config.toml
n_layer = 9
d_model = 192
n_head = 4
n_kv_head = 4
head_dim = 32
d_mlp = 768
vocab_size = 2048
activation = "relu"
norm = "layernorm"
norm_place = "pre"
norm_eps = 1e-06
positions = "learned"
qk_norm = false
attn_scale = 0.177
bias = "all"
tie_embeddings = true
parallel_block = false
init = "normal"
init_std_qkv = 0.0361
init_std_o = 0.00847
init_std_up = 0.0361
init_std_down = 0.00847
optimizer = "adamw"
lr = 0.00134
beta1 = 0.95
beta2 = 0.99
weight_decay = 0.089
lr_head = 0.00519
warmup_steps = 312
schedule = "wsd"
decay_fraction = 0.614
decay_shape = "linear"
final_lr_fraction = 0.0
batch_tokens = [8192, 16384, 32768]
seq_len = 256
doc_mask = false
train_tokens = 123100000
steps = 7665
dataset = "wikipedia_en"
Each number is 128 + 32 x the weight over its row's rms, rounded and kept within 0 to 255. Layers, rows and columns count from 0. The size above them is the row's rms in percent of the matrix's.

# layer 6 attention query, 128x192, rms 0.091, rows 83-127, columns 160-191
size [ 95  81  78  88  83  97  88  82  81  88  88  93  73  87  72  90  91  87  99  83  82  89  96  89  88  89  86  82  89  82  83  88  83  77  90  96  79  98  91  87  87  87  87  97  86]
[[126  91  99 106 136  94 136 116 188 126 122 150  68 128 129 123  59 109  91 146 134 188 139 107  76 152 104  96 148 181 130 129]
 [140 163 157 118 134  84 197  99 149 176  71  74 122 126 116 109 121  88 139 120 136 149 153 126 114 164 159 147 136 128  76 150]
 [130  78  63  88  96 131 115 158 127  59 134 156  54 106 114 161 126 111 101 147  88 136 124 147 162 147 112 108  90  83 175 137]
 [108 178 144  81 208 111 103 100 187 114 108 133 150  63 129 132  99 141  94 162 122 172 186 138 122 125 102 147 139 154  91 148]
 [116  59 127 143 165 121 124 183 137 145 154 114  64 143 156  93  59 212 126 129 158 129 141 186 113 150 107 125 131 160 155 190]
 [112 153 117 147 156 111 147 120 145 166  71 137 100 106 153 104  95 108  32 150 167 194 123 140  96  59 185  98  91 166 125  90]
 [ 84  94 129 130 150  85 127 106 104 176 124 129  92 164 149 105 102  97 142  70 154  88 142 142 129 147 123 112 138 139 101 120]
 [156 105 108  62 145  73 120 102 160 159 186 105  94 134 137 128  68  79 169 103 140 121 170 178 119 200  94 127 148 164  98 164]
 [183 109 115 115 112 111 138 106  45 115 196 167  84 145 134 129 111  88 149 114  36 143 125 126 146 118 134 141 101 104 142 124]
 [113 153  63 117  53 107 172 103 150 167 115 155  85  91 102 134 131 100 127 157  86 120 152 145 113 130 152 166  94 141 113  89]
 [ 90  60 106 112 134 150 121 177 163 148 138 211 100 127  93 198 152 192 168 120 148  74 123 111 169 109  52  64 133 131 118 107]
 [114 146 139  93 167 117 127  37 153  61 124 137 138  94 179 144  81 156 127 103 203 118 175 128 118  61 120 156 136 169 155 138]
 [135 131 121 172 159 133 156 114 108 140 175 165 115 179 118  97 122 151 134 133 120 109  79 147 163 152 118 134 101  75 208 117]
 [130  87 144 163 159 149  83 108 157 144 108  89 153  83 223  84 121 232 136 151 147 134 166 159 124 121  95 134 110 182 161 128]
 [145  93 158 125 133 121 107 107 188 104 122 102 194 162 181  56 141 140 165 110 110 142 201 195  70 157 125 157 120 134 151 119]
 [183 100 151 154 139 129  89 122 148 127 135 121 115  59 240  94  90 143 175 140 138  92 156 195 185 107 135 131 127 158 146 137]
 [147 123 105 112  79  94 177 126 157 143 103  84 134 111  80 144 176 117 122 197 107 100 169 124  64  83 204 174 158 102 156 148]
 [121 144 142 123 198 107 120 104  90 137 125 210 142 142 128 117 149  86 155 157  81 173 126 169 144 169 136 102 111  84 149 140]
 [118 150 106 105  70 131 100 136 119 128 158 140 165 154 172 140 104 135  65 119 186 115  82 121 161  91 152  98 142 178 111 136]
 [ 92 121 123  75 101  93 169 143 113 112  87 135 154 125 119 153 149 144 118 116  92  95 172 103  79 111 145 116  83  58 125 160]
 [111 203 176 158  79 134 174 161 106 179 107 166 159 133  86 115  49  52 132 104 132  73 132 151 136 107 102 152 135 161 123  76]
 [150 146 113 194 122  80 152 139 128 147 125 143  65 155 126 130 106 170 127 208 153 157  97 134 136 128  80 133 148 199 105 116]
 [137 101 153 143 153 100 138  91 104 143 118 166 107  93 102 102 100 145 122 114 125 112 136  84 177 138 143  93 104  97 121 100]
 [147  91 120 102 162 146  98 119 150  69 192  97 147 161 115 148 137 134 141  64 211 180 164 161  67 146  64 144 111 165 156 159]
 [122 177 110 147 158 170 136 127 104 138 103 151 113 148 132 154 101 163 107 140  79 124  88 117  99 158 174 111 153 135 124 108]
 [132 146 142 144 145 120 164 116 121 114 145 190 142 186 144  87 108  91 166 136  72 127  84 132 121 161 140 139 184 118 121 131]
 [128  74 161 148 117 116 112  36 135 156  70 129 147 114 138 108 191 161 118 177 112 141 117 154 143 106 106 106 152 194 134  86]
 [102 129  96 130 114 135 151  99 148 127  88 156  69 116  63 174 162 177  81 132  86 102  75  79 102 122 128 131 173 123 200  90]
 [ 86 118  99 123 129 102 181 107 123 155 109 123  74 177  81 118 125 177  42 140 115 105  91  48 154  90 201  54 150 100 150 147]
 [127 120 202 141 150 125 145  82 163 160 131 141 122 124 102 104  95 138 161 132  73 139 234 141 125 140 121 155 159 124 164 109]
 [134 140 155 201 134 119 145  92 159 150  92 135 119 151 165  89  93 118 128 151 114 105 117 140 142  97 139 141 137 148 133  69]
 [121 107  37 126 132  87 148  91 188 135 100 176  97 157 143 135 168 181 115 120 148 114 111 132 117 100 152 148  98 126 145 116]
 [127 145 102 123 107  87 150 128 107 132 132 177 117 144 152 117 115 105  88 139 114  93  66  84 179 119 191 111 136 109 131 184]
 [151 109 151  92 110 135  89 130 137  70  81 100 169 201  91 122 135 150 151 149 157 151 189 149  99 134  64 201 130 162 196 106]
 [ 67 122 163 109 103 111 154 168 100 115 126  77 144 112 103 138 194 176 137 109 116  80 101 117  82  78 143 157 163  94 163 130]
 [138 165  72 121 207 129  81 136  98  75 146 105 128 130 134 160 113 185 153  77 207 158 127  94 170 158  54 135  79 108 199 144]
 [124  95 199 111 129 115 132 107 143 158 118  84 150 130 127  44 145 179 186 143  94 132 169 159 120 160 159 164 124 161 156 138]
 [130 180 129 112  82  92 135  87 130 118 113 147 126 151 139 138 101  95  85 110 141 113  96 120 117 113 128 110 133 168 115  84]
 [120 109 171 137 152 146 127  79 143 146 153 129  45 150 101 184 115 127 129  43  92 142 118 118 130 126 128  57 127  88 101 147]
 [148 163 121  93 141 170 132 210 125  74 100 159 101 100 104 152  56 106  53  82 119 120 106  98 145 128 115  65 121 149 166 165]
 [109 121 149 126  93  66 189 127 122 141 115 100 122 164  75 131 183 170  94 170 130 110 145 128 114 168 124 184 137 154 153 129]
 [120 133 100 133 101 129 136  80 128 124 123 185  99 184  69 191 140 137 123 115 100 130 111 113 120  90 140  90 209 181 157  72]
 [169 128 145  96 169 131 118  97 204 117 153  93 108 155 106 130 130 170 184 134 125 176 232 151  93 165  71 145 158 142 149 137]
 [165 110 161 125 108 137 157 176 105 111 126 146  90 146 133 125 101 100  48 161  97 144  79  76 103 144  84 100 211 121 159 146]
 [116 105 103  88 115 121  91 168 160  78  83 161 118 156 100 193 130  72 122 126 177 156 102  95 149 103  85 154  79  98 147 102]]